config.toml
activation = "geglu"
parallel_block = true
lr = 0.00719
doc_mask = true
Each number is 50 + 12 x the weight over its row's rms, rounded and kept within 0 to 99. Layers, rows and columns count from 0. The size before them is the row's rms in percent of the matrix's.

# layer 8 MLP down (transposed), 1536x768, rms 0.0627, rows 270-341, columns 512-543
095:57 73 51 39 33 48 75 45 61 54 53 56 63 50 71 56 44 41 44 54 44 67 38 70 77 48 51 39 53 42 63 51
095:59 23 51 32 45 42 47 45 59 45 54 57 17 56 43 32 37 44 50 71 64 51 58 51 39 40 53 40 70 60 55 43
096:29 53 40 50 57 44 44 36 36 39 54 46 36 50 40 40 69 71 28 39 58 46 35 51 52 50 72 47 67 45 60 53
097:62 46 38 46 63 62 43 63 52 46 36 54 66 48 48 55 52 50 62 63 42 28 45 55 26 48 38 63 45 39 60 35
097:49 39 56 62 43 44 51 36 37 73 31 45 44 54 58 59 37 27 44 45 73 39 59 64 39 37 54 48 39 45 68 69
098:62 41 55 55 64 51 44 62 64 41 60 51 35 47 79 46 86 47 50 33 79 57 49 44 50 48 30 45 44 57 51 52
103:34 48 61 63 38 54 52 45 71 46 51 31 36 54 69 51 46 42 45 39 48 41 62 28 55 47 59 39 34 36 38 47
098:30 58 32 76 52 39 57 38 48 35 50 54 66 35 55 57 26 26 70 62 30 44 33 69 32 53 45 44 51 38 43 41
103:47 21 79 59 39 63 49 66 62 49 38 49 56 59 50 58 38 61 50 54 37 49 56 41 50 60 36 54 52 37 69 37
100:59 56 65 40 52 54 44 43 52 70 62 57 35 44 41 48 70 42 47 73 54 52 41 77 42 50 47 48 69 55 25 48
097:37 54 35 65 41 62 46 42 17 54 45 33 45 55 53 54 37 43 49 71 48 69 74 70 59 54 55 53 47 52 45 40
104:58 43 59 50 40 43 70 31 50 47 37 48 63 48 36 35 54 50 63 68 40 46 49 52 56 50 33 59 49 40 34 40
096:52 52 36 47 67 24 54 52 62 40 68 65 67 58 49 41 63 47 41 57 38 34 37 39 56 66 62 48 43 44 55 51
094:60 26 33 44 50 69 52 48 52 45 74 43 54 57 58 39 45 45 65 56 59 69 29 67 33 35 60 44 46 48 47 47
099:61 39 29 46 16 45 57 53 53 74 57 44 52 38 49 38 30 52 58 60 61 38 49 51 58 45 56 63 45 63 54 44
105:58 40 59 80 51 48 47 59 42 64 45 43 53 46 35 41 61 37 69 52 46 58 49 66 45 47 38 52 42 47 40 50
103:38 36 67 42 60 35 46 62 30 33 51 33 59 37 55 64 67 57 40 43 62 55 47 63 49 41 64 80 39 64 33 69
100:54 70 43 39 54 52 45 46 37 55 57 44 22 42 50 24 39 72 26 58 37 36 36 58 57 56 33 39 53 57 51 54
098:57 51 55 63 60 47 50 41 29 38 56 50 31 50 67 54 59 67 67 55 48 45 47 61 23 32 44 67 69 60 41 29
099:38 32 70 25 45 30 45 47 67 47 46 35 32 33 42 61 66 68 40 44 63 57 49 54 23 59 46 64 48 47 64 51
099:48 37 75 46 46 68 51 40 47 27 48 54 76 39 55 54 57 55 38 49 48 55 76 54 36 67 49 67 31 61 42 60
109:42 39 49 59 45 49 70 33 69 60 66 45 53 56 53 61 59 34 31 48 62 59 32 41 59 50 32 80 48 49 38 58
091:63 41 52 39 42 59 63 43 45 34 51 38 39 50 54 57 54 40 38 63 42 38 56 49 50 53 62 41 55 45 63 54
091:49 51 42 74 61 57 37 36 36 62 50 41 62 50 50 51 39 65 51 43 69 57 66 61 51 40 56 52 44 51 49 40
101:48 61 60 50 33 29 65 63 65 42 69 58 55 38 56 57 57 61 73 31 68 51 71 46 46 57 55 38 60 57 67 44
099:22 46 48 33 64 50 64 66 30 35 41 45 68 33 35 54 66 38 47 46 31 41 72 36 43 53 62 75 38 56 41 49
098:44 37 53 43 48 74 34 45 67 25 63 52 54 43 75 42 44 59 41 52 46 52 55 42 61 61 45 56 42 58 31 41
100:48 53 37 40 46 31 33 66 43 59 52 68 48 54 46 63 66 44 35 47 52 47 22 58 37 66 51 57 55 64 32 53
098:57 35 43 37 38 42 57 51 46 45 59 74 41 51 64 49 37 42 59 63 57 55 29 46 36 32 33 47 51 41 54 62
106:29 71 67 59 47 47 58 61 49 65 53 47 41 58 58 56 24 71 67 49 42 37 57 61 46 62 19 44 40 58 50 43
101:45 58 37 39 58 82 32 40 46 30 59 58 79 67 54 56 58 54 29 56 30 40 28 50 36 32 53 28 58 62 46 73
097:61 56 31 77 72 36 50 36 59 27 56 53 49 68 50 46 73 40 63 34 52 36 46 47 50 46 41 56 63 77 54 67
099:45 25 46 59 51 31 49 28 50 40 47 32 57 38 53 37 40 32 46 51 83 57 45 56 30 54 54 64 47 62 39 55
099:56 71 24 51 48 37 66 54 61 33 39 52 47 77 64 56 68 51 39 63 56 30 61 68 42 38 48 40 53 47 22 34
104:52 42 55 63 51 48 36 52 33 55 56 62 51 46 64 57 35 55 39 51 23 41 46 49 35 42 31 61 53 50 69 44
100:61 50 66 53 65 25 34 45 43 47 55 36 46 52 65 43 46 37 65 52 52 65 43 55 34 46 56 56 56 33 45 60
102:53 52 23 41 40 72 48 53 61 44 56 62 59 39 53 37 59 54 46 61 52 50 64 55 42 67 53 56 68 59 36 66
095:77 36 42 24 53 71 39 63 58 32 52 38 41 64 53 64 68 72 44 53 77 55 58 69 35 36 65 36 48 52 54 71
096:30 33 68 39 60 38 61 61 40 43 45 24 39 59 45 68 74 39 52 53 38 54 40 41 56 33 50 60 46 57 50 52
104:41 66 56 32 43 36 55 53 35 25 61 66 45 50 57 41 58 51 34 61 53 42 52 35 69 59 38 70 44 33 61 50
095:38 71 46 46 64 72 67 50 52 63 43 50 46 74 50 45 39 30 46 47 52 56 51 45 56 56 53 33 61 34 57 21
110:36 67 40 57 48 39 39 51 57 35 67 53 57 24 60 43 31 60 52 58 51 32 48 40 44 53 44 36 53 50 51 82
098:39 62 60 35 19 44 39 41 58 62 67 51 51 59 38 49 44 65 72 59 39 44 48 51 60 58 63 48 48 58 44 69
096:66 28 54 62 46 66 48 69 49 60 60 61 56 51 62 39 68 67 61 42 43 61 51 65 49 39 64 42 59 33 70 34
107:33 52 52 47 53 57 62 58 55 41 59 64 37 56 64 71 25 71 39 49 33 60 59 54 44 62 51 45 38 43 65 43
102:42 63 56 50 43 52 54 55 52 58 45 61 33 62 49 43 61 52 53 08 37 67 27 40 59 33 61 54 41 63 28 63
100:57 58 44 64 59 54 47 58 38 42 62 44 34 70 50 41 69 55 35 36 66 48 46 57 51 32 37 45 45 39 46 20
105:22 38 42 44 51 58 60 60 60 37 35 53 61 31 33 52 29 47 36 63 50 34 63 56 41 57 79 37 66 66 41 32
103:64 44 64 40 48 47 64 59 38 40 45 53 50 55 36 70 60 74 25 51 54 63 60 60 68 31 52 49 21 60 55 49
100:54 47 54 45 51 31 49 65 60 47 46 40 51 69 57 69 58 36 41 22 52 44 49 40 43 57 53 57 47 27 51 62
099:51 26 55 27 44 52 43 56 68 57 51 51 48 47 36 38 40 47 56 61 51 74 42 62 73 68 52 36 36 32 48 58
098:57 30 58 61 55 46 58 43 44 64 55 38 49 42 53 36 58 52 78 47 30 57 70 45 40 42 47 55 41 54 43 18
101:72 34 77 22 51 41 43 62 40 42 22 34 40 47 50 56 54 55 35 42 60 66 65 45 32 68 43 48 72 22 76 62
102:52 60 42 34 37 51 59 50 48 34 35 68 37 61 43 49 58 46 46 45 41 46 53 52 43 30 62 68 40 45 57 66
097:50 54 52 47 54 34 55 47 63 79 42 60 63 44 48 68 40 63 46 33 60 59 52 49 43 55 52 54 35 42 40 33
102:51 51 35 62 59 71 51 42 34 56 22 47 60 54 45 43 45 35 55 61 35 67 47 53 68 47 42 61 38 48 43 59
099:33 39 43 56 58 49 65 50 47 52 48 35 50 51 28 44 42 49 57 53 70 46 41 53 51 58 60 48 40 60 29 50
101:71 58 56 52 54 64 59 52 52 54 49 57 60 42 39 40 59 38 54 41 58 41 34 52 61 50 46 69 32 44 69 39
099:60 49 64 58 46 56 53 75 50 37 51 33 77 45 57 54 69 50 61 33 64 50 48 75 30 51 64 54 65 55 52 61
090:40 45 51 39 40 42 43 49 55 39 47 54 56 56 72 46 72 46 52 42 61 27 35 43 68 42 43 50 44 74 33 55
100:62 76 58 40 50 37 62 72 41 54 53 52 56 41 32 59 31 34 42 35 55 33 45 56 40 49 87 64 59 46 43 39
102:65 41 52 48 39 65 29 54 57 43 47 57 50 52 59 57 28 56 20 75 56 39 29 57 70 51 64 47 52 60 86 55
102:54 37 61 73 38 39 34 98 46 52 48 59 44 29 49 57 47 30 69 44 34 62 30 52 45 73 26 49 45 47 43 51
103:61 57 58 42 42 56 59 67 42 73 35 42 64 73 47 29 50 34 52 37 43 26 62 50 48 31 48 61 49 39 61 59
106:33 52 31 49 58 40 49 60 45 39 58 33 47 53 50 56 54 63 38 36 74 23 55 56 56 35 58 52 56 52 44 42
100:52 79 53 57 39 56 54 69 55 47 42 41 52 37 40 35 65 58 48 51 48 49 32 89 56 45 49 62 43 61 53 54
097:57 51 40 66 65 36 39 37 37 62 52 62 44 26 22 58 44 38 74 58 29 73 33 51 48 55 75 34 30 41 25 54
109:65 39 34 31 55 43 63 77 54 52 64 46 46 52 62 39 39 51 51 56 39 48 40 41 47 38 53 36 00 33 72 64
092:36 41 84 53 47 52 48 45 54 68 26 42 42 54 68 49 46 53 45 32 40 47 66 53 39 59 52 46 56 56 89 29
101:67 61 40 71 55 42 47 73 55 44 64 48 42 47 45 62 62 61 39 25 51 63 41 47 50 64 38 33 69 74 52 50
101:60 84 47 48 23 58 72 32 59 56 43 56 40 51 40 62 46 55 63 53 65 56 62 58 25 46 23 65 43 46 49 56
097:52 23 47 62 73 70 73 29 59 25 30 67 33 58 51 37 42 60 20 43 63 51 47 27 42 51 57 34 49 27 50 37
# layer 8 MLP gate, 1536x768, rms 0.0593, rows 271-341, columns 512-543
101:35 66 36 51 49 55 67 61 47 61 46 77 76 58 35 34 62 46 63 35 53 74 57 63 68 55 70 49 36 65 59 51
094:36 53 58 73 36 69 55 49 57 60 41 52 68 54 59 34 33 51 64 37 34 51 46 44 65 32 35 42 48 57 51 58
092:70 70 52 64 68 49 46 62 57 45 43 30 66 52 36 17 48 26 62 59 37 47 52 54 77 56 53 54 54 60 49 52
098:47 79 44 37 35 43 34 42 42 56 50 59 43 36 48 41 42 43 44 55 69 48 32 36 50 36 45 75 47 50 53 38
098:34 46 61 37 34 57 49 73 37 62 67 24 68 49 62 43 47 36 33 51 55 37 35 50 51 41 54 37 63 61 43 45
103:52 33 43 46 35 61 23 65 56 39 60 51 55 57 43 47 42 46 63 24 50 51 48 45 50 35 57 34 48 60 47 58
099:40 50 69 57 74 45 42 33 66 45 57 47 43 44 46 32 44 53 50 55 56 46 41 42 45 58 72 39 44 47 55 53
104:54 67 52 60 54 35 57 56 32 59 25 39 56 51 61 47 38 60 60 58 30 55 39 69 53 46 39 50 62 35 41 25
099:49 43 63 67 44 59 27 55 33 50 62 44 69 34 56 47 45 43 51 31 65 63 56 59 50 54 38 40 63 40 58 38
098:51 56 26 75 45 43 45 37 39 59 45 59 44 42 41 34 52 58 60 72 52 57 48 54 51 44 62 43 61 55 47 52
103:58 33 52 51 33 38 76 55 55 72 48 64 54 44 47 47 39 58 61 55 66 28 43 55 60 50 45 51 51 44 42 49
098:55 46 26 45 48 72 42 30 40 34 29 46 39 49 57 69 45 56 60 43 51 66 34 60 57 44 57 37 68 50 59 69
082:65 48 50 59 45 80 39 72 48 51 46 72 39 58 69 49 48 69 54 36 51 67 66 68 38 44 32 68 42 41 35 51
105:29 31 68 42 73 64 50 46 63 47 53 58 55 57 43 60 58 19 43 62 50 63 61 50 46 50 50 56 42 41 66 66
103:55 40 42 27 45 40 46 27 37 52 44 68 54 42 65 47 55 70 42 64 61 72 52 63 60 63 60 56 20 37 42 55
100:20 60 57 74 46 47 37 49 61 32 69 52 57 38 67 48 62 51 46 62 32 73 67 74 35 35 38 30 78 33 60 60
095:54 25 48 51 33 58 71 62 29 59 67 58 47 52 56 68 42 30 67 54 70 57 60 45 44 54 47 46 74 35 48 49
097:45 32 54 48 41 39 26 44 49 44 48 53 59 56 51 44 42 29 39 60 44 46 58 47 40 28 68 34 50 69 60 34
097:47 70 46 61 55 58 14 50 15 54 43 44 50 65 62 59 39 51 55 42 61 41 68 44 57 47 65 48 75 56 50 47
098:49 39 38 33 61 47 55 53 56 42 58 48 29 29 42 50 54 55 33 64 39 46 43 65 60 34 38 38 43 50 68 42
105:70 84 46 51 46 60 44 44 51 43 64 57 43 66 50 81 54 37 64 47 59 69 40 63 27 54 52 55 39 62 59 45
094:54 39 65 49 52 51 41 38 67 77 21 59 57 57 50 42 54 56 44 50 81 47 41 55 69 57 50 72 68 58 55 53
087:63 39 37 52 47 46 48 52 69 40 31 43 54 51 51 39 61 51 58 44 43 37 41 55 40 49 55 58 62 27 56 42
105:44 42 38 62 69 40 52 48 60 62 35 47 70 56 62 44 55 67 37 49 51 49 23 47 19 61 50 70 36 58 38 36
105:44 36 35 42 54 57 38 86 56 37 45 17 50 55 40 43 50 44 41 40 64 50 69 28 50 51 57 53 49 50 26 59
098:67 45 68 48 45 36 44 43 42 36 66 56 52 36 40 53 65 48 43 36 67 57 52 57 41 32 51 47 81 45 53 70
102:31 43 39 52 57 53 40 47 51 57 61 56 41 53 38 67 56 27 59 56 48 51 41 53 43 52 45 56 35 55 67 30
098:43 46 38 42 61 18 41 40 27 47 42 36 73 60 46 58 47 49 52 70 56 50 41 58 54 35 48 34 37 45 34 29
106:42 37 47 43 40 43 53 53 44 34 54 61 39 40 54 54 56 70 65 61 58 62 59 47 53 47 58 46 53 65 48 49
102:56 39 32 60 69 66 22 46 57 61 56 49 24 53 41 53 30 47 36 46 67 50 57 63 56 37 66 45 64 41 56 60
098:38 53 79 64 58 80 56 63 59 53 55 51 47 44 61 39 47 65 45 36 63 49 44 46 39 56 30 73 44 59 48 40
101:62 47 32 43 29 44 30 70 66 47 47 41 34 71 67 44 21 68 48 77 42 52 41 50 47 55 51 52 60 44 63 47
098:59 57 57 28 53 68 45 47 63 50 69 50 66 61 32 69 44 58 63 32 34 58 46 57 59 43 39 49 34 63 39 50
102:44 53 66 53 73 48 64 57 69 64 39 53 59 35 48 55 46 43 42 50 61 38 48 41 36 42 52 53 49 55 50 49
097:50 60 49 53 50 55 56 52 84 51 53 62 58 55 50 19 68 45 42 30 48 51 40 82 73 52 56 41 54 45 45 60
104:67 68 59 59 34 67 49 53 68 60 43 64 47 50 50 42 54 62 68 52 83 35 58 55 42 70 43 56 55 61 53 30
100:62 28 44 59 49 60 28 63 35 36 52 65 33 40 57 53 65 37 60 62 49 41 66 48 46 53 47 60 42 79 52 41
099:53 37 47 39 75 55 42 49 75 64 43 56 39 71 49 58 46 62 51 44 59 72 34 60 38 48 35 65 48 39 46 49
104:50 76 52 49 36 42 49 39 58 52 67 59 28 57 45 68 36 58 43 59 47 48 48 49 47 38 54 54 41 38 24 66
097:39 23 55 71 45 42 41 44 39 51 46 52 56 55 50 66 45 49 48 37 62 16 47 43 41 43 52 27 50 44 58 55
102:54 49 64 46 70 47 48 42 62 57 28 35 44 37 53 34 48 44 20 66 56 50 53 54 51 44 57 76 52 53 59 34
099:50 27 55 54 50 45 51 36 47 61 38 50 83 44 24 35 60 35 40 54 48 43 64 62 50 51 48 51 27 46 52 71
101:55 47 48 53 58 56 50 26 56 62 44 44 49 33 42 35 52 68 72 64 45 62 61 58 36 48 47 55 36 66 52 48
100:33 51 52 68 59 52 25 48 39 48 38 52 41 61 30 37 43 47 70 59 47 51 62 59 63 78 57 37 34 33 52 42
097:48 61 45 38 67 68 65 54 59 25 51 48 43 60 74 51 41 45 48 50 65 33 52 66 42 42 73 61 42 51 42 35
100:63 45 43 38 55 50 29 43 52 26 48 30 59 60 49 57 49 55 47 55 68 53 61 38 64 61 52 53 39 40 49 52
102:41 45 55 39 46 33 34 46 46 64 57 54 65 60 55 41 56 56 47 43 51 37 27 31 62 47 38 43 45 59 48 52
106:74 49 26 43 51 46 61 71 52 57 68 56 38 80 52 64 48 70 42 54 67 58 65 48 42 65 25 47 53 57 45 71
099:34 55 45 60 35 60 43 49 31 53 51 36 53 48 39 63 34 46 52 52 39 57 49 56 60 40 49 52 47 32 53 37
093:24 69 51 36 29 40 54 55 55 45 42 66 53 59 70 62 59 53 58 69 51 46 49 38 57 50 42 67 64 35 32 38
101:58 84 53 82 35 51 64 54 61 50 56 60 52 75 44 48 43 53 74 55 45 54 59 34 58 49 35 49 27 37 27 66
102:56 51 57 41 52 52 80 62 67 31 61 50 56 45 33 15 58 52 56 52 30 57 47 71 42 48 30 44 40 43 72 48
103:75 42 60 09 66 34 47 34 66 53 38 42 43 55 60 59 27 48 46 38 68 64 55 67 65 45 61 54 53 69 38 69
099:49 64 60 47 53 57 43 54 56 35 45 52 59 34 77 48 51 59 53 49 50 59 50 54 50 36 59 17 42 69 54 61
102:46 49 59 72 62 56 31 61 42 71 67 52 65 39 77 26 67 64 45 46 50 59 66 43 31 46 53 49 50 59 32 51
098:36 54 67 60 60 60 59 82 59 51 44 36 44 47 46 30 44 59 51 51 42 43 56 50 47 57 36 72 35 60 38 48
096:44 37 59 58 51 62 51 34 53 52 42 61 66 65 57 65 21 33 48 32 54 54 66 64 73 56 60 58 45 42 82 46
102:64 55 49 59 60 44 25 54 52 27 51 57 49 57 58 48 72 56 35 78 57 66 66 44 52 36 41 50 43 43 52 38
093:68 38 47 63 45 47 65 38 14 52 34 62 28 46 15 38 32 46 35 60 51 80 59 41 54 26 50 47 69 50 73 44
099:34 47 51 52 33 38 42 70 40 37 55 54 63 51 50 60 55 40 26 43 38 69 49 58 56 45 59 43 47 77 43 63
101:31 62 24 30 41 52 51 54 33 22 53 46 31 36 43 67 34 31 40 60 40 42 70 60 76 53 44 46 71 40 43 45
100:37 42 34 53 42 61 42 50 43 25 54 20 38 41 46 60 47 49 51 55 55 58 42 43 53 38 51 45 69 60 53 70
102:28 60 37 63 41 40 44 51 42 49 60 41 48 42 39 38 30 40 51 40 48 41 38 72 56 62 42 43 64 36 52 36
101:57 44 54 42 45 37 52 40 51 37 50 75 35 51 37 34 52 47 35 70 47 48 51 45 35 54 39 53 61 69 59 47
103:46 52 56 59 42 59 52 46 61 39 54 57 44 76 39 17 50 48 36 36 40 48 32 69 46 58 63 32 71 46 41 29
103:62 36 43 32 61 47 74 58 61 47 46 60 56 59 41 57 60 33 50 40 38 43 24 58 38 41 48 50 63 41 61 37
106:42 48 51 74 47 49 72 53 42 50 52 44 57 59 35 64 44 40 36 67 60 54 53 42 40 30 61 47 50 47 43 42
088:48 52 63 59 56 22 24 32 46 34 66 52 56 65 57 60 49 40 57 43 44 48 52 38 48 46 43 32 50 31 59 44
101:36 32 42 44 24 19 62 57 41 55 23 48 52 57 44 28 40 57 55 57 53 59 60 42 51 48 63 44 51 41 40 57
103:23 58 54 66 50 38 47 58 49 50 43 59 40 25 47 53 34 31 45 71 51 38 24 46 72 53 54 78 44 46 48 53
098:45 52 32 52 76 54 53 74 52 55 68 54 78 53 45 55 42 49 65 40 37 49 70 53 70 61 37 52 53 66 59 51
# layer 8 MLP up, 1536x768, rms 0.0631, rows 271-341, columns 512-543
097:31 50 39 42 61 60 63 41 61 39 44 59 72 51 34 43 59 57 76 50 45 48 38 48 43 50 37 50 64 27 45 42
096:61 29 73 39 50 49 67 41 64 42 60 37 39 53 45 45 48 42 89 54 52 45 41 24 55 68 52 61 45 37 52 65
097:38 54 29 70 47 49 76 45 16 41 35 50 38 36 49 46 62 53 43 65 53 46 62 47 51 66 51 50 63 52 47 63
096:50 64 60 51 32 66 48 56 47 69 43 29 49 48 60 65 63 28 40 45 48 43 54 39 45 66 43 34 58 39 41 57
094:60 47 62 31 57 47 65 36 55 76 63 36 35 30 59 20 62 21 66 26 50 57 58 58 45 55 66 40 52 35 34 61
100:50 67 54 38 50 52 61 63 64 43 49 47 47 48 69 65 36 44 40 54 31 46 39 67 44 48 33 59 58 46 46 57
102:67 50 47 53 55 66 65 44 43 43 50 55 68 65 52 50 56 61 35 57 30 41 39 56 60 43 50 63 59 52 36 50
101:41 60 48 58 44 66 57 29 41 58 52 45 49 51 49 40 55 69 53 40 51 67 53 39 27 55 55 37 41 37 66 40
099:40 37 31 37 33 34 43 65 43 43 57 73 39 59 54 70 57 64 79 44 53 48 25 50 56 48 61 47 45 64 59 48
099:43 56 43 57 61 44 38 59 32 38 35 48 57 63 68 46 51 61 55 51 35 61 59 39 54 53 38 52 42 50 42 48
102:40 44 72 48 34 53 51 28 69 43 36 54 53 38 42 52 39 67 62 36 46 57 47 54 46 22 47 52 51 28 24 28
093:50 71 47 48 74 55 39 59 51 35 66 48 42 65 45 89 30 32 27 52 49 40 64 48 59 44 42 40 43 53 69 43
076:50 72 36 64 15 54 48 75 64 50 31 74 48 29 69 44 49 36 74 34 49 55 45 45 65 36 66 31 44 57 28 28
100:59 53 54 52 55 45 46 60 53 53 47 65 43 71 41 59 59 58 66 51 56 34 56 42 53 45 56 53 56 61 51 42
100:58 66 55 46 37 73 49 30 68 49 46 67 39 46 54 53 55 66 55 41 56 49 38 73 37 49 66 42 20 52 40 52
105:39 71 59 46 63 43 37 81 57 64 57 58 52 37 51 52 58 44 45 71 69 50 48 56 70 40 35 57 59 37 59 71
097:48 62 52 67 48 43 18 49 27 53 40 53 48 45 42 59 50 37 40 58 43 43 56 56 49 50 44 61 59 48 66 49
100:58 43 57 22 45 26 49 58 41 54 58 64 67 57 53 47 52 65 66 62 53 59 38 32 78 60 73 41 61 52 47 28
095:60 58 60 34 41 60 54 51 36 49 46 59 33 45 56 51 59 65 49 52 63 39 61 53 58 52 50 34 60 25 47 52
103:48 25 66 39 51 37 40 51 42 24 27 25 68 83 58 45 50 58 34 45 40 52 39 31 38 38 55 45 39 24 53 46
111:47 35 64 36 59 39 34 28 47 37 37 55 77 35 48 47 44 68 16 58 62 36 46 32 53 53 57 45 70 18 51 50
091:59 51 37 47 65 51 51 60 52 58 41 48 45 31 54 58 55 54 46 56 48 57 42 73 59 63 51 71 61 70 50 39
096:52 54 68 36 45 36 62 31 53 22 40 31 23 48 52 40 36 59 52 58 50 49 70 48 48 59 51 63 49 54 45 52
096:74 45 63 41 53 51 63 39 41 43 60 54 43 59 42 39 42 58 65 61 76 65 62 38 79 64 59 48 79 40 61 58
104:46 51 49 34 51 45 51 62 28 65 50 50 47 58 62 34 46 49 67 28 51 45 65 55 47 51 31 65 37 38 56 50
097:44 50 50 43 54 38 63 38 44 51 44 63 58 49 39 55 68 54 41 41 50 41 42 48 35 49 36 49 65 56 33 69
099:27 44 40 52 53 53 41 44 63 50 77 54 47 72 51 41 48 33 76 54 48 48 29 62 41 64 59 59 69 46 48 49
098:57 42 45 62 53 46 33 58 39 66 60 73 29 23 41 29 64 56 78 73 49 42 63 36 47 54 46 33 53 65 57 60
105:34 36 34 48 31 60 73 37 60 60 40 38 44 44 61 42 56 48 66 45 42 44 70 53 54 45 49 43 46 72 34 40
101:66 61 35 40 53 52 53 46 47 46 49 32 82 48 50 53 49 46 67 51 48 52 46 51 57 36 53 49 66 55 49 60
099:36 56 36 46 68 42 59 65 71 57 39 42 38 37 35 55 70 73 47 56 32 53 36 48 70 61 57 27 48 46 59 39
099:49 55 60 56 23 41 45 45 54 41 48 43 81 55 50 55 32 57 56 78 38 37 47 53 63 44 60 45 54 68 68 74
095:54 56 72 53 52 49 63 66 37 63 52 64 36 49 52 42 61 49 49 23 50 31 66 58 24 42 51 56 33 57 39 50
107:84 50 41 53 47 51 38 51 50 54 65 62 59 50 59 54 43 42 40 51 31 44 28 51 54 70 60 33 56 32 56 49
097:50 30 35 51 66 63 43 43 49 50 44 29 42 31 67 60 53 49 45 45 61 47 54 59 40 45 41 47 30 53 43 47
101:23 34 24 39 54 50 40 40 53 51 58 48 60 48 65 45 52 36 51 47 67 29 33 40 48 52 49 47 50 45 51 26
098:61 42 60 55 65 42 61 44 45 44 77 30 47 63 37 44 52 42 54 50 29 39 51 49 44 42 41 66 50 21 51 41
096:40 23 65 53 35 51 62 54 45 69 22 57 55 41 65 24 57 47 35 49 45 34 55 56 51 47 71 53 28 52 33 62
107:58 47 60 46 54 61 55 41 45 55 55 39 48 64 60 34 65 54 57 38 48 48 43 54 75 38 35 36 71 48 57 60
098:36 42 61 56 54 66 24 49 60 42 78 47 56 51 62 68 42 55 46 44 41 55 48 64 44 55 72 45 56 56 50 36
109:35 33 49 62 61 51 53 53 70 48 50 69 59 64 41 41 45 47 53 60 46 54 66 53 52 56 64 49 55 57 61 48
099:40 52 61 58 46 65 51 49 85 51 55 38 13 62 61 57 37 40 19 55 70 57 58 56 43 68 59 53 67 49 46 52
100:32 40 56 21 48 28 41 45 68 39 50 64 57 70 50 45 54 33 25 36 33 39 52 57 49 41 39 52 53 42 45 51
107:53 64 37 37 57 48 30 56 55 43 32 63 59 47 49 61 33 28 48 59 30 72 80 43 36 57 45 39 63 41 50 59
098:57 32 45 51 64 53 42 39 29 35 55 58 58 56 55 38 44 60 42 47 42 64 51 50 77 52 63 40 30 54 21 55
098:48 38 46 53 39 55 58 53 46 66 42 52 62 71 53 58 44 48 53 46 63 63 72 33 37 59 44 49 55 59 47 55
102:42 31 36 50 56 56 49 63 52 57 55 48 49 38 28 41 58 56 54 57 50 42 38 32 54 67 53 41 40 45 35 41
103:49 46 53 30 84 40 45 62 57 61 50 54 69 71 60 66 57 77 53 36 75 53 51 31 48 42 63 45 57 44 38 53
101:42 69 42 62 54 38 69 54 47 49 72 50 62 41 34 56 47 42 51 44 39 67 26 35 41 57 41 62 43 71 54 61
100:37 45 61 44 41 55 41 49 42 53 33 57 42 59 82 67 51 35 62 68 49 58 69 37 41 54 49 49 73 32 61 44
099:60 35 48 58 71 50 72 32 46 46 59 50 60 47 47 62 39 42 38 44 66 47 33 66 41 62 49 63 52 51 56 58
100:53 44 54 39 67 37 38 74 63 42 63 49 71 65 73 64 41 21 39 44 32 66 39 50 67 49 20 20 51 47 58 36
101:57 45 50 50 41 38 42 44 43 40 55 67 47 44 59 61 58 59 46 48 41 49 36 39 41 46 52 64 43 65 56 55
094:63 52 54 37 30 43 60 52 55 60 32 27 43 19 42 57 44 57 73 37 39 70 54 41 41 42 51 52 65 40 51 58
102:64 50 21 42 49 46 27 44 37 42 40 58 74 50 50 49 38 49 47 70 29 43 51 32 49 22 52 38 29 50 85 43
101:61 50 62 61 62 40 40 41 42 51 51 29 56 40 43 50 65 32 32 53 41 63 57 54 53 55 59 44 57 56 60 55
093:41 28 44 40 31 66 68 51 51 42 50 53 66 53 34 64 60 67 69 39 42 60 32 63 59 51 35 40 33 63 65 50
101:56 39 24 60 47 66 53 48 57 47 65 58 68 61 46 64 59 51 56 50 44 45 55 60 45 54 08 50 61 46 32 34
090:39 66 40 57 44 40 79 68 41 50 60 55 52 61 31 69 46 49 69 70 29 41 40 70 29 62 54 84 50 42 42 64
099:60 58 58 38 41 28 34 40 55 46 40 46 51 38 51 69 35 46 35 57 44 46 29 58 55 53 50 39 56 53 36 59
104:33 59 49 46 36 72 32 34 52 63 68 71 30 59 53 43 50 47 52 64 52 64 65 48 62 23 60 61 31 41 63 29
098:39 41 69 61 33 27 46 59 49 52 48 43 63 43 68 49 49 49 67 50 52 41 58 43 64 36 50 59 45 56 41 29
103:42 38 35 69 48 62 45 65 62 59 45 33 72 54 58 50 43 61 51 41 58 42 49 55 57 52 41 57 61 49 65 81
104:23 46 45 45 60 47 33 47 40 34 49 46 71 42 54 51 51 77 66 37 57 44 64 47 58 27 39 53 52 33 67 47
099:61 47 55 56 26 73 48 42 54 44 40 51 38 39 41 36 55 57 33 45 24 68 37 48 59 62 63 51 56 39 28 49
101:34 58 59 38 56 50 51 54 47 71 73 57 56 37 31 43 47 27 36 57 45 62 56 51 50 52 46 31 39 53 47 47
107:42 40 33 62 55 49 69 51 61 39 45 29 57 43 55 47 51 67 35 60 53 42 64 56 46 49 35 43 59 48 53 46
092:42 42 50 53 49 48 32 58 51 66 44 42 67 60 43 57 52 72 40 60 46 42 47 64 58 62 41 63 37 47 46 49
098:42 47 48 66 56 37 51 24 45 67 29 51 53 62 67 44 45 55 64 38 49 50 58 29 50 34 26 44 73 21 51 67
106:47 62 49 70 51 37 61 50 61 37 52 39 33 71 48 90 54 71 39 52 56 54 41 52 47 59 42 50 45 60 53 70
094:48 30 07 55 46 43 56 50 39 44 44 31 53 75 64 67 52 35 69 34 63 48 82 64 41 66 51 47 45 52 54 65